config = dict(
    n_kv_head=15,
    head_dim=64,
    vocab_size=8192,
    activation='tanh_gelu',
    norm='layernorm',
    tie_embeddings=True,
    parallel_block=False,
    init='normal',
    init_std_up=0.0179,
    lr=0.0068,
    warmup_steps=200,
    decay_fraction=1.0,
    batch_tokens=[65536, 131072],
    doc_mask=True,
)
Each number is 128 + 32 x the weight over its row's rms, rounded and kept within 0 to 255. Layers, rows and columns count from 0. Numbers have three digits each. The size before them is the row's rms in percent of the matrix's.

# layer 5 attention output (transposed), 960x640, rms 0.116, rows 372-383, columns 0-127
097:132166167124163107105105154064083144134082152134123157162138153107071154168155136047146184178133139131079098133170131124183149077134127124149136108142174119173148202127166137085161105123093078140102062206092175164141155143104161123131167104113052086170115145113162157106214168079161080095169170207131096127113088113154168088140158144078064098179119069105141105127140107125118116133133
096:135112189130158067118085123135120161170112115132179175128130075134157182149043171142149128065147150081085101148135122131148123150063182148139088090143153151103148164108162081154165098126148129124147043125102138158108150175120183098084117078156107127169055105123188196085146141119135079101141180184123123066148140154137124107117160089146135154086162165144115160054145138061078120127118
099:106132161140083106127116145187139148132100128155181121136161119139167106105147125102139164104130166175132117085132126108115100187171168131140124116102132164079154099161119149111155124123186112166131132143157139123109094121114188132145134065149085077138106076123116120082113109124111116166140112074158094164092103153170115138105116072184102084121129181138108154120118189136186091129137
101:182077182177129175137111125139125133093068094141136144103139144133114152117151132114133169175088050079124152111143134166142112129122145171125155166167091145125126160145168089119100128125107118193103127081128152144153064059168152099101117132101101103131167137073163097169093076118113153099130148172106125110100133093106098143131127102133155144120102164090138077124123078143112127163121
098:111119121135087114091141123118109163174121107167158194097150082160112127130199129110104129163178133143127137077164054030170172119117081136125131112087058131121170120144062110101086145127006135109085174107101184150142123107097160166135123090203179055192102097156135186138168129143101121163071160160170137141164112056164124129098040082083119138098123141126140162154143168165106203083091
105:224137143130062168128081121114112122060153113165146137143125135127144140103131152133166169090107120169150146101149184160188153111052109044177131098144086128140126112125092100061170161102136149107128130118157158157146143160125108082110048118132133127117138157172176087091112117121108089132140154109119143080103118128146143159145147130112104120128162079097141169181138084164128106117080
101:125150167126167160119138113130091147139136111127085152105115167107096074145119123194081116128146151085114112111105121132098109121189128122042179142170062052142151121120096147165096169096085081113119202107177081095143098114127123105151097103102125087160125135101126110138159118122164197133109117122134155130164104163104157133139190121116129112125111122100097139119124116127109119058179
100:142117117175153146170190142195133118089190106161113124139122199121189114136109118108147185095125115157133162187131057177160120137104141136107135210140089112178123083121165126174103124141174130145137046145127068104125232141101158091141137121143125131137175141082121127121112105128132114107087083101136178104112095191099064135182098064118127091122109134185141084091095095212158150134133
099:062130154096156136187120096125150085230140114159031092144109159055161108118142148093126133085200144127160131189140133094178126114097130128101120116106087155138130160077115143112076104159142079102115139126137151155150137154097100142149179182158159070153105113091125071179087079169154137125143184136053122160146120165118171154172105126103109123143176162136094139110148150104097138162082
100:193125172117117133184120107096116051123123196126146131075048084132110163141078138148122109141167123071097137051139163150097054094114107132122168103144147157121147166123161153185143120146150154124142142111140122139160138083093117118125094080097181105164141142108147107136126119156151131146132146114158131181151110128133124158125120115063129108159076141184125131086171100073137104181049
098:042109160104237157187051121180086126081161115093132111136131099140134156138144113155084118129137097097165082127121124128166153099137127161121090128123116080115121144123152086062130157126142163126097125148136097169170173146083133090146156136180211095172105148071133218117147092178151129088110125167153102087118135134108153133139112154111121093157146114098185175082144107114144132119123
102:124157159118140110141132071132177165109147087132194167102095137151179203129150056146134201141151113177174171159213122178133146104178116153160108147137090134169173133135117136079090138043129116165176095111126153069175120132143160109138113125114148084161116072146082085156185166102188126125080171154135142135108083118129155181066137151103141137148104143163130066095142095105163125109105
# layer 5 attention value, 960x640, rms 0.081, rows 373-383, columns 0-127
100:160145125134092145178157141100159192144157107153139059096179129103115100116145141115131118155099115148151101131154107190126116149136115096083131137139115140099138102136142184100141140121130098100151139145108165126126140098122070091079185109088185155140111144108073092088140113122161126118139151066131133118090073163077177150117118046094166177155152156060151088144110156104094108086125
098:157145123090139099093065110114131220087130116091070120105117143078173133165109134176095192120106097118121080165125134108071150049105099113157118079062156135145140086125096114139138104131147159118092131132124149183095127150151189141111143124150166102165140194147143117101134102131113159117146126161083118128121159124106129161112127107089154135157051101120084147130131160147118146132072
103:074135075134088116140139186112157153125165093130085140089117141181128155107066148137134072109118129116169147098116075116098197131067096115139131118099158151098073117141163143190097167141146099143108132173135127125116165136158165184105132100087098098171118094110111158124116199111090079045135136192115090141090090127150079138181108121168135120146115074142145128171118101140132218043105
099:170039135113157144191128120125161139118143201171113109110082151075119132148075144165092123143091150206115175110115128149137044160199078121149143146166129205131081116173146125156132147151158136113131109057125105140103129088124104123133134143119118128108132169119138117146174106076119171154124121150156126124117110159131137199070097137152083137147071139179069093121125150059132090189144
106:097168111137160131142126166160107131089127166134118104121123111145069112102149148133137071146112115088118110090067111153119138138134175192101134137143166171132110107098097120125182109066129106174109138078152124119075120117180125134184102142137089117079060121145163135130132157097075106104129158137100125128076095139132115169099142188200132126154123051109114167175110146109125185162120
107:126114175159088205145125155105099094151106125154131098137138099149166142084097120115098144168162134188090147167128166143115114080146103177104105106111127166137145124136121179135119157196149137127096080138118076151177119095114177092124142185057066139185136093144166125074109120103193167152090146129106098116128104126101136147116161133195116127050125077130072121167151188060151095109066
098:127158134099129063126153109109092151135069131073079090131094128111096185148127073053157190141123164141103096161116098115088174103122104166156146096201133110069131124103091102117112102107146149172077105141130200180153099124132146120152144137125129124117174160141091095142165130138132120161141098142099157142129112077115129068155157175081095157108125163102119152102110099113109090103078
096:190139167116121159054103159149158149089073129095111071093108121187133157172149125123130139152115035165126130095069099161129163105119115114202146202146149123141135129124124207054101117190106186149134137143132137102122146095133107144151143123135133157115182148096149147132183177188120111085110137148072145142112099107184201104122134139119149162133088112156203177167089109179166160151162
099:108182062201090126154129193138144131145215104092154161122192130125120108135127118117075171171092125133109090126107108116134146153158110145182113122084133114160106144114110083110117172143156149215149121167067103125162087124159162197153093152146107108088160092165170091144180129086162040133106107083156138118100135146107146080171146090111150108201193157126103085121114146111118138129130
099:155136127144147107064153123149146135153061164105122133094114133110191199085164069088099113114147111061129094091147144202091115147098098143089125137156146166125129150148113100166165098123165045118089144101145148158107078123124152159135039139086162118115181075118057097218109165128153185119150099197109154102114081093182153112146140238122138111128159089217130111121116113192119134136102
102:087131145161149140132095087129140135194119136082144150167137138127068146142085161166152111088150123113125097102135070166151099154088121117108160128160147151137175124146114167167107065162122164156062077135190112111168141060101139117161116128134106142110108095123116160111116105166115106146105173147170130104185127138138185107165164151155093137137148154174134220173093148101116057115177
# layer 5 attention query, 960x640, rms 0.0836, rows 384-426, columns 0-127
095:083095112100174101116103060106136127189136176122180077106067137115101127093201114157106108153115208156162142134098138092147144121099178106165133122186105129112158134149167153164119098085148179136152108179122183054128155083131113133163121120124095158108161129093127087193086138093146144178146134067131155133100137097095134124089170171146110123143096119081131131155118165184095135147185
091:134109151067135110129122198161134127147160129103095131148224121162182071128125115109130114130068125180166153153124112142145161149167147132137069089131124103174121129079155156138151119114192181170091143157135192104073110146090104143089128182091132168119167130169168135157064128143105123177139178184163111142107121213059104152105112089131082139114093133120099147160094170134124154069193
094:083123113127117113113144114147146139128078195133125124169134071163158191114121179162159120066081149141117140145080121081124140175092159167103137102079168105105145109053118118106099143145137154080131092077107133100101175086105066172160146093167153153054168147138118135115098130113123141130091099135138146141074180135045089116135130180101102092092162096152089103143103000145133169142104
096:150093076094106132135137215134133113124089123158062137179095143120073184129146134143121104133125147111099069148116187140097136174118136143103183054121154039095141177123120133117158168126090121074150071130137166080107133143105131080125143117083131105051080138168151141131085073165104122158112099108147110177060209121103106135129160082162156155149163161164096141124175118136119136099079
094:125121153129146195127122089141133126122214105123100080129192163133121111088096062160125139138117093137103124120146158104134113099183125145119163164122153137165152146122091165167162094174196177102127148160125123182109158189128120113073060117123031118089117170150133115126142088120115165107094173127139117144096164108096125083136132094149120099158151132145173113148140094154154140132146
093:095117144123164132115115136160132145098095147121142116115124171105100115062149078112081112149122105070136033112123173120189127114098123183184087050165128131156108096096132137094142159169161132167181085159107096085136169147125109090133146082105161111194107116137116129150125127165146117176152150157166150131141134193154216119058107116149148128125090107105112094082101158180096122131071
097:151081079080112141109065135151080105125098122150143150121090140140085139133113130124109123082071194113106199114155070146124173139113133184123152141138109152135158122182183081136155149075154123137132111106059168083087125172126121064144186170125160133116160128147102142108206129114116116123102109107109138137166051095105107228125143125102105119084138126180183115149086135119116131173120
098:157104165065125087162196192136120101097114142128156087154130134142114082144147088095167150150168156055116149141078120139121142202147125138095143021163101096136146160107072127159097101181162142101177135142152123167126101128117057109152089083077171113117132083163162074084115138165120143186127128172129134105139136069084065141145177121144082107114151151110107143121132128112132142145054
094:132115090117124133090168156136141163146086144055129075086112148151094121157126137150148097089133089139136125148113133103099084086110181122129123115104152133128113123092131172164169097117162087126139101165121174104103148144125162097081208060137178090140160115123126108142091201132109095128101155138100070156134185135121082090088122082103185073161216095092163190164096092103161164151146
092:160098202117150134156095081114153156165076113148135090083112178088207113139081125131146100127091081134137140122132110178103149044155091041134107130099128130126149086117165119105166134151078145139162113164082162127164132142126156151122091179094182152051165124149096107130155115122108160138128101151157095183140150100170200114120129151106117109152140129156154114072155139144113156097094
092:147124089146135113088071088183143174120108169121135146094142129123174143168188175177080125174089139084115124129107095136178179126105082128100149135159058122070082167108128072149147128127132138095139035115117108153088091155120134100113106168150089083101131087130134182163173129150084092064181130157123144086153149109041154075165171160171152150125133152096141120077112141112130098168140
095:128093173116097156067141098135128091088176128110177080173161165158157103142133128156166103119155128164109112145208131091139119074131091112169111208149143040194133101148118105117125158202109081137055135077103105112125066188144146110134194123126120139128125096113126177087167107186080130165186124094118101150130085109147133126155156133184142154124106110047150200137171144047160132073057
092:136103105118106142109110152138170087094093131123151184071137156135129081147126128147134166115160071149102177085186102120122152019127153198135162100114164091130125121153147065115115171142073067113177127056133099100140155027129125156178140158156151151103191154166103135123163132155124173140122115169098122160118105117114141104143166179097126168102183143142147167071100109135136153161110
096:136150110046105073118090120155105163132156120150108125127107141156096104138133104149122101134168153176177151129110138108125126100109085086125123119163091189149106143117100161157138119094136171148117175111127145077096101173122108125118090154053148095163106174140182105130097079138195042069196126174169083101102071111136076101107106132114146074126142107058127126105124148105106152128138
089:146128123133166121145139149108192125155095148130165147146133119132146060151129189186081103119202148192081080115111105082143115161094072144157106149125133161131106110134117147089132134142152127111128133126112070119094158136074152159134152109167113041133136159128140131107079130107125156113191103129101119084179097105197100090083179145046135110127120138068158158086144122129066124117144
095:113152091056158132162167102138132091136168109095135172168134115187122103136135151172126121129070193101150109176096118103094144107172145138111116095139144190168115164105127149125102134098112085087122105080107082146136097170086107134084115126089108125155119179086122088123125152120129126132181111132129131126084164119175112108119091117139155123150094127118117131105118122160144111125139
098:119144128075165166075056073149126142099138063093104108092119086106130093128097174172104199113107152135108122165117095111191145137106128078143166104091142114169175135135073182117133163124072129136070154160113191121202141127110066152142104133174113065113100074140109121140115114177093127106162142180103064154100170093121170123085131163092148155062133125113156154119193145107140137134136
097:110060107135104128115140118123099142192095075136132094130101167164156088190108048115154147112144196071183139088085147154135097084135040121128093118113103132187142147145135124046062100150168154169088157176179150082131155184084142158108204186135162159116121080184112166149129091103152153115109115143187161115141158152151195107183116187175106126086101147145108159113146163113121116082087
098:177127111200153132124109158054126111186157092139156065129132120175126127102072116137142148176132117072155102147161117205124153161186142168131091111152126107077119174184129054112095089150125123157129110061144074180109114117166188090133182114147039114123068111153185134130179094139159106172134118155099137053172116122129125163184062139129169144091174128113075124160130167109165117174050
094:136087146126111121163128205139111147184117141100161134167179080156125194128097164070180112075124159109132115092109117107101089177123099140111108182137117140140104164141082172142149125173106106092158167086136132120188042083181137144185091184161184125117113107098202179095149147149144067169136095182095156119137150144117135133125090149166129130146092163180091139155146183079079124115108
093:116114097135136089118132117103086190148150122174132130112170116125111172107146099043115151204123098083112155110114093135093077136152110186130165089133127150105105126075104089154164088118165110128108107115113130092133131118170129109136133079173143137122083108117159124102111174189118126160081091142104109134191168113112129131127108060110108112203111118205139130105099195164075107125144
095:193141130198080087171111152116102084131140134102161069145204114100123193094111108137154108115118100143089177143176155137135075105170118144153086117147181148106145097122137134102118122163158182151153101126103108141124131146127124127188133062115110181128131138093140130086112078148077111149119136129104141085127165164105141139129132093183093176195073108100067163114170075140162081103085
093:142139147100133142114167085167151101099037154170049156090115172122105114140153193150148083107093151216096123087161132141113137123139121153085113111141124106099129100100160099089120137117128084149100151102102071159111175068099169112152161117152104087202120185179072110118126163152141091084130093113094120141080121121131149174194137126143170063202184095146079171148051075143143122116154
095:119145131145148111120103081130114107148114230091182131196081157121213102073133174104081148135132095151071134127099131088150208141087121142083111152121092113133185120165112072076170156091172121088073098087144111145125156101095154182122184088205124096131155112112139127139130121149171129115205149062096083109134100202128175078119161122159070165195064076152161156123171134098126116156134
091:153111153153159127134168087079037137142160118082102198159103102169112088157111085182139029121126126047092142133142140159148143114097143152108158161140113101129151176135111104077145198094121118120099120136150165130169128106081098145126117151176112098142085084088105133084157140157118116206157145167099138141100095101155150121169145089071161100076146128157139162122191121083097137130049
092:176131128115132114154103118100158089089143119131067134132198105179078167111146109103170099156102144129174129159133093115076103168161144151138156086106115127145199028102146155193128113109140115134124130152128127107128149150114109172110145206138160174113150086171117167146188130147156141162101130114136146090089144095132135127186178111119224091073123132181128127117108105174178114140115
095:106079208105169087111149091151136074040181106157124149085073107116126134096127103169125129140147097126138133152088124110165118118151131142086104139159127167092125131170199128136149091177147172114126115118100138136146118155097100079086146126110096115137067155090140149133125123139106110139057154155138134148158162158159151092163136167137179102124173173113150152100125150112160128125091
090:142146036120140142144100177104151105120097069148145106179127170149113146156098162139144131102130167172114153189121116141148125114076134152105132149085107104126139085108114119174144140076153125140132134237114140131123097049061145124100159138111100168085135134198065143171095169092181086178134141116106161147128111133131114145148149066140109138114102123154164118138128143070131176158138
091:152131145114160141120100189077111110035114105159094111107105117156127140152155126115139153153157112145166125181164120153173160089114105136091130117187130098080171130139178104157157133047124142100115114132128154195129087143177150125145149151077196133128128089174111135144142129103172118133156072177095094123133106135088086159126106088117169128090099061119069158162128165111078062126124
095:146121133120144094098124124079129151196144137057075125141108101092188111131117134167139148110151117113101075156138096136142177156152121116114124148065147127164149115145155097143061139096179073085066123170153190108111077087154104084057135096106085097151125220190124088110103112099114159104096186134096159175117115102090093216197158102138160180163121130138102088115085108086114092197182
095:177129112137198162142167093141143134138102112136086178120128152138109188145100145112162148138109146077158100142121161133084130112105195100109159118127135163112182123130146074136163068117120161131145122091090135141167096143073106109073190110084126135113138132143101089114123138177165125186106155127166097140113119166116034168117153158155140158147140168150148173089077121148106109122164
089:153112139094102121113127109141156107169094212164124133132095104100061164149122129072208127068117093091167131134147165147119174084110175136110101111189102114128112120151105138068138201147066175174145100130188175090122192068090122138183155184088148146140150114134106164097166123101190089159131074106132169142119130164141111145128123125181122163131113154127165125130121143153096155096070
095:155109112169111112163175159093086108154120192123130133133056140168171184115148104162114156144141122065168127126163085098142101112128150140073107113111106141081153180098093092098119120093070181124157147071143165145098150115140107120132044171121062095156147103129107106115147146091160167102146154093136122102142150116109121150097103136148145106161135099142074117155186116106154109118124
092:112107066152110153111121146143098077126126128056138121149159168141117084092112099092135079127161155180148059117159149122131077106083124173143173115163083127188135150163140137167133152140151086120115115094147128134153133089116116154152106133083149118143077149170150101136091123154120106120186181194135108116093067136048106103158187134115039113080125139143053152141108140134100086185163
096:111151098103102134118106111117111179163136126138124147081147134130142085159138125088171109138139146188075144089105116114154110105143105126152122133141084167163083146155188131077182127113148086115116152142118136082090113113099124121127104166082120117106115140111207112121107112144078126122071134189138127146080081176194160115116107121162101050137139082102132134123101071154098112139128
088:129082112117111135121137090167117077132154119044211062131101124132148095107118109119114120103126115154106102152098079126151073166152113134114185052156097139138130183114110112103102174137177088134109128109125069119106135104118095090135141137166145153148078146065107164171094155212150148075133110140091081130093086137111121107129099096082079108099191130152080137162147092137131144141094
094:138098158142141114132128120096155110159185113167111093128143143127081104127078107096121140150135119090126149149207114125132106097121188100161134125085169154151138192082138121132145153166109179097124140144115184125088089151132149168167059144063090135120130136101185102109115117151188100068087127116079094128182124152123163135153148143130067146168113146134153062097131177095137111127176
094:061133115109119103123117174178145103081160141165147182165194105110118150113166096131100152090154120095123198144163086133093071129182151109142159140160132108148122135094112057169210152101140087109113135144138133141118115061117126150104129087155085136141158131056141162064134126109090079109085099146095156167140102113036104125111172039145060107183155125117111101147131127076161131137135
091:142126090081167197126133136092115162128147146123098168141157165147155151106083080085139163169090111132105168203106119066201138136103081164166108114087151171136155171134155074136097086091092187106136151129169096090104110163128184137116171175119108152101128173209102113087097127121168108077099135174162089119103147194153071125201133089125122109111143142112113124115090121133134093114083
092:124158147107145066131136141122112098130154133193105106178118164090133156117141125179159116112090150100081090133113111130067179164196130136142182045111134192095093109139114128122162083141085113124124139211116161122073151145083136179072134150131171106112144079118132123119150137147165128164154156095088068116173167153135112128169156151141158121161141194124124152051139108168150151209089
093:106121139103122095107103099181137148122062100136110127097173123118147087139088124205168098128078165157116113187103105105118177158125124151134162080137156147076092166161091084108114151114180091156167130130133100129164114119189146159106114082126090169134169116161132151091157152132167114155137115064090129136132130148114108170125136096123123144064140098108048182124172104135112155117132
095:116124124106134084051096169146180152143092160154120115122120146056112168082117156132109145123120165075157099071066140114104090165147078124108088133168120131126138058140151105199110126117138102137126123093149129122082115169115164125140151121082144081088139119124160073187112065112112091146140148140117161117154193173114149166074157128156118101156096160087122174169075165128128169136140
093:125084145137099100123139075155188067130098106131102157146176125051148148118136182173129118066120149118107079175146101154096094159065099126070169201111121134096134132094107077070083123134197054088092097159120169117095123104090091121104118099128139126140091102183155122088193104117121126097103114095096091129171121168124178144169111145154081085126116119138160106138207109110155119097088
# layer 5 attention key, 960x640, rms 0.0806, rows 384-426, columns 0-127
094:075102146151162127144136094062167154146148095164194136138138108164126128135183119133060149170132127202156132086093172094063151183171198178150090115077110080130168179137114154180129136085122170127086126141097150123129129111152138089150097124091139094127108101125113151176098165121156116095121177205181201115088165104103123088122152101113158143128114101086089107146142184098132091095110
092:135139141116209147113107142147166182150116137113138202159158059144109076120138156109157096129141111115144108097110115171172157102150158086102120135066153164098088158082101161099098110115146089115139148105118180102103073096122072133120116156127106161142163120123144178159165116128091125155144155165155125130064193112070121133118167143089136159100133152163126159138111173079128193100173
096:149077136152136093138088158151107120106145133131125093149126122112103107115139063127159131165173137173170107122089098109105129156080163141108150157129124081080145135096126157108119169112179121122050128129064171137055143115135106210105131108126086124144165134081137038154143131220148060113168145126147122080082149081125157113131165093108106114129155129077100115111124152078140114136206
102:138107092107072152133121139133164115193115133202072109141198170133136169141086157138089183090093095121099143116185126094110096165183099138097106079158057059106160140113063125177103104124075096144168156117089114084158132153131137122151088119077152119137114153145148174098106135127181124185106149166109112180071178120115188112117108087189141102152206104163148133101115106118160150075177
094:111094142158091142136172173103119123172149130084147134170120113150139132128074077100097152091098112110060166124092112083102126143151125184148145109114117096176165139137120124158146153157137197051168147167082105139138105163044105117123155143096098093128106126079117123144117137162172117193173144199110125097100167108150159102148117120113122116124080140130183193113086137175181117108189
097:105170118112099134164088105141153169144069123062177155124134158142086105124131095125069100140111109144106103151090159152146160117136122166151137144126140136162126135124139181160070144143072132135117139161143146139141087096163141131119183126096130119148248091088152179106113134134130088182078143142134194141079177168168143181080147204117111152072098132088091123112120123171110110111101
101:104102114117154118114158184152162130138103060137103137102134108179153102138161161097157143112161127124203081156139086158135166127066170163174099209112135126065082148129148111076134099144111122115155135109126196100101117122143120077172114150124160113126088105110149085149136115105148159152125087108145140203113177134112109188147199086117091127114092136138151106164112131151082081137098
094:100139146139072127122088128136094121151165058081168100105136109103185124107082117132139180174059120157163123155104167172197101091166129154090194110166127163122172096155139128112082149185092130146155136122108103141105093136167158078093153175118197136143089112110140096160105170156131175137089122127100179108158080142143095106091114070154134128171055139126150175107111152110094118146157
102:190170109089186148138106123149186142079170094069119138124123171151096113131074066166131145050167136103085090167140177118150125042172141123123082106172136156120085154121127130168137098128115164129222103153142109063138124133135134053109122113138171175152150094075093187122087132095130130140077086170135159089126126184163083111072096131094156145134155126084087141158135108091192169091127
096:138163208145091143132082078115103138159131101135136118097123152109119121118131078055179142110161066111153121144117106152114090127097131138149110125142108160127103158093141137128107115129154187145164163163132162113097108143169206135119117130082145161071122147132110105109107136114125135133095108090150102126115116115119069112152092170143173142084143110116185100078160118127106123100130
096:129185122146135105094067149127119187174110144143086171095109120109130179151189154156129103184129088169172080161160136088138162176071133159130110128123118080137058144145127140127152161107140115162168129132126122148065180145090113103089037123128147135170150121148079100115103109153172132070177161061096130108099144056046143081175107110154117142205135092081168189151105121119109146137059
093:011146178154148110067133131138093077150125097110150124094128148140152237118150132127114105173099088121152176157146127108063129147172084138147133149113120137196158046140116072155103086177135103102137128107132090124193153106090135143142099117144142133085134099130103203121102141117160213166115084092104102119149160141148127140139156157165102147149093160108098093161108147157146117157066
095:110084101135137107144151145126165106140085099089113108110205092072103120111125109153145126125116054129147140106123121133207080077097105186149179122119104142122096123087175137103119129150143136128133085147092106120148125133148134153117141112178194148141108177180101211152163122160174087074158157111101052155112126126052124098086146141073106107113170124108060182109146120099097104120097
098:097091135105083127039123139100136120161141103126125160160096107138085138128184123113153121184104158201221179121130137038142088196179131126071122139129166154128126146133114075106154080127139118096106151080135190056066131151123128123117128114078139123116189140116155103140104150148080079091175161152156155162118109151165151119148137133141126105153119122110134164151148146142117139109122
093:125153142136115066140123093142131155133141171149083130141116099127122205101116154152093123130105158093166087123127192146108145132099120093164145111110113146153115082175175137143107104154059133106138143203126143128087190153102126128128107054142066086104060126103072108143148145098082110133158128117141187126125181156182152168127079158144134184167116203084171107128115170155134160139179
099:154158157093142102127091125145059135126160125129180103111114112151132116162174173141117071092091053133067100105132143099160089159104148125084114125188137144111137190141133061100138139137175143087142162109107158152108167178102183079111144065100159168203113139076112077149118130096155094131126109139158158119125100211129147107128116096146082130135110127098098111090149215107186139132104
100:106109106139143134060161199056080129124116135064131138125113115117125102170100202088069174158129076121032159148083123170182160169139189151126157140096133071146080139125100141191135095146112112126110155139131109132163121145155090175128136115099111129145169153111147150140127100121096131086142100120108074126110120096130089143184148091185162108095132071167113214161140138111172058146144
094:126147143102114157153086159139202118166167090121181160135158112090098108124121064076157152142116112130104147134152130125139078161152139129104140121128104125148098069139058104150098089094190097055098120140210173101098142147132132163135155137126182109107198117091113154175183074109111135130066133181123140126118111173103162167079089216101089135133139111149161067136100082132155152072141
098:114130116136072052112079130123110174084104080170150156120165138116109157131109120096178131125087155115179164105144109132080146173113155100136114097179157182147139173142151139073174124123137154147085102123163100117126120111115138104132162171107030084122055137098091118161150121102121142188096100149153119104144121230060108132146074144149147133192159071121098046214155119089107130159152
097:147142157138087129097118131138098119171134108152138120153104100122108101205134104047135159119096091086118115109154123102124168141161157071140130146131142156122068112218198163124175102114117127064119133112174114132162140134186147120106135146132138111099136141170164128140141160187149097162117102114122084121125168142129167131147127072159158099183211076056117158156103123107139092163145
092:103120066090094128121107123111096145137117106104107133158101157144119110127084130182130098108121139080144078092088141174091150112162134157171137108165137179102140203110109180143095156103087131129131133131139173147156077118165062186149130121196112118132142114064125101069135162069102111157161078129065114144169139208166141101159085122153163166154072100190104147138125103088181140188140
098:152154128177137170126122100166038120142129120125140125145139124102095101123112134080171125103076043081123085067180184137119128117186056160116129108148083098132168147144135153112112131155123140183092157143125113103134155098061164106176124109058117082147101109118097133072157122115136106158185110149139096134153130088161128108144156064173094172115094126144076225080170088174147101143165
101:154054125099171101162141110148167131108061122164122109145160143109123100042127134171187181131056173132133136090092136175081133186107102166092153129151166119066181109126098161170137131148155099159112149125144068138121116127120141135167136141126119128192103143114109138099122086039151110113160092132132153153111110037106123146128087118123145106086102138133156077101072137098097108083180
098:110104116177153174144137117076104093104106119097121144181137104101167165163146135116095102107106129195136128119112115136109194143088160125089117125146122106159165173108109142069145116192167160064137115122167089155106195062117129136124144117138175111072153146144090119127169152166060181139130128150087149114112139120146133113080087152104063213099170128127119105114125174126071113157123
095:112107123109113111139161093150088187154128154143141117080114157118133137158192132130108151152111099145100141177102120142155090076070081084154108160145161200115112126107161124135104151117129178138119155106166168070137134172150167134142064153137130124122074073138154102128118150167133131204145085068120073091130071156127144109129115062152138113128163136129143141123141174090132166166090
094:157069200122128145151147117156142136112119096095157075117171160157082120131130139103173155116124165119156103099117135096142098125172156174164117135110139138081135139078121128073152165127117150135183088160155147151136132138114060149094159129160146162122154079134127125147162135153192138193177148122060083116173200141163171122138183167113127119130189130144097099121128139125154096061166
093:169129140086087153150182121159169132057080087123121156131137096151083155120119159091140156143121133159104141180137110155175111181132097154072099129130117127139131019116168171154142156174118116087154115091185116140120130106094101134122187144145102127148089075119183199153089164137085082114109168123189121191171132071111113140082105135103110100143137135107146140155130104145098050101139
093:180110123138140205127153087109127129122198108164144151125090157090160076103145176104055191094120174144147132142153135199177097138119097163158100132145191193170136086152072125112107112087167170211123094124121165093101123162129142085151097171063114149103148153135033151153171142090072149136163151127093157157115146132086156114121115066113119097037073133150145167157119167089139095147148
100:150162143129084136122157198075124087115102080119147099103114105097081134169196170123157127166136109118160127164123122098190153104109141128101104111159079090023127151145133142151116117091099089114113119126103120125154173164134124081152150094122170077135126114136143160109105185124080125080125103112183110165156101126114107172126160068150134114138187058105046124215093145186167086170119
099:161177149166231085130106162141155127147119169158045146131152156089087124193145115162192179068128077123113173123103138153131143138180149135162115113120130145163172106147149117178138156143147080125093115157065165129129136127130073195122091095062092066152112109144149074119134123093138145129144158141160172148105135157105099144078085117144108147109112210030064088207115036088144098174138
096:164091154182157108135136136100164071127133123129155156170095186138110085147140104114188149115198160203122054159198111137175131135121211096117136125174142124129152120167106053120122154152106098131097101057093105114095125170084145132093194125121119110100132174077129121163120106165124088128114127091107094113151085209147102145099138101093113180096144146122120128140066130132168109103139
095:146132126119139140128162149177183126130128147155127093173177123139160080123114099100115167103178189192163121173117089146108135123165187145161145106164106157135149097155071079105107116117169113114126084138132070116105103112114105162071137170100125183121132129111125135136142132161161095130154158127097093099094130101125109106111184193130070121119136152139133166142174115103122179084089
100:184183085158077122097144147100104114154124132129129132079139119152134100140118179139131125097097149120125125111029106093121112086170113109146103074163133112083113189145107189108162162079135171117134170191123131129054126123127126137126127069082124158136095106122099153107156166101176132139189101142085153097126145116114128145186092062143165085174100117130123094127140140089105068180114
092:113092166106149150148145087162140074112164144075154159105176108107099108100161145136068121093147136136099126139165160080117158153114108196126137116124116113104124158090131142144156127128104137071120158126209130152110168153130115086113111191167113178131155118143135116122126161166103143151105115093112101072120180199059139086099163109070138144159152156181125146061113107063158146201141
099:091147020097156130069093140063136169140145106083145127081194070085178138096133053170129089150165136159158168143150183081116165095153150106144118122112140170128098167173123147122128147091105086125151185114115204090075099103170118106154151075126135118083151140114113109128109126166065108141157094079169143123132092091135097140140106117099179077096062093195150124133128143056128097150095
091:120176171106162136166127119192114143086130106021141096150062063112172187148151162114123152119150096124141126214145083140189146086123101159050100162196118116088142137109108169125108134150125178139150133115183174081151153105131169137114127153105133146169118132126177019094121124182118134173134098109129126099109137104116134062103146085087113060085173116137148099142153145188145084168082
093:102100116134155167154136120135091090144124162110138102126148101135113137154110119149134124102151161147150145097155106152133124106157125177142173104172113162160168153123148089107112083101158161073126069099121163162122063128154158113133124114159113184112119129119160086164150139099175105130163138104153132157137151149092150102121156188111120139131077067066095108091075114117095078112062
096:120061123119139187101169082161090123105079124162090163089123147097116099115163122163186165129157118111171160144125105128085107135080117150149117088118145133113130161100098139110144160136100099145127103133188119117123155091129159116173102175168150132176099105143111112107095172187114180136134133137116118083166147145081178072114147063104142108111172150148126153085166095049108109155057
094:101165058129127124131129125127185113062132106101126099099103108193168130126170147130167128103123139130148178093231138122156084111049155168097108102137109185104153104166155086150086105127139113132158133064134121065139106113151144144170140096120102115106110147108201130119051128109136066131143136139174103134152070147164113141134115176102162101071181128128076102151097168185097165156108
093:111043163095130116152124140063119090129134130159105120214154094132142111166136127127150136093126124127096126132120179090118103158172167176122149125090116141119187123132108170100176112160085067143114129176071167116072120130178124135121093141138138124090161137129152115098107136196157148160107147029106093139103063106159139094124144137164125113135131164164113099163115157134181089126100
093:081135110141080091121186141143153113165090097081133135116119125102122092088119172102090135107087119091134131136147151153088190198102060173093161119193142119156123068135045141122097094075166152176172116121176104078065155158121132130104136141112104148131090131135121131088175090149134121074094159062141138172197120137100140185147161062160136119122111179174114173118133094114129094123148
093:148107089147141105088097148130102137141174085110120108146050156091138139115099142111142204131096119136144059122148118180084181180144070151150137125158121115116136136120120151149131122076131130164157091082190135131118151104100113140130119106101107171095136132153111104187127112103146131092116197139101168165168146131147126064092087121159122110174114085196126123167106074143117099103152
094:134065169131063105119156134155083115173084124137174121076159122160158154140107119148167137113111144083115099180124173159096119174108099089112159127136131083120141098123141103104085116145114121156071147141160104129135134120097130139102150113130179132166160203119063122172180106104165121077128190147133103095147116183134131077160139119169113160181105105128141118131184187098126111110122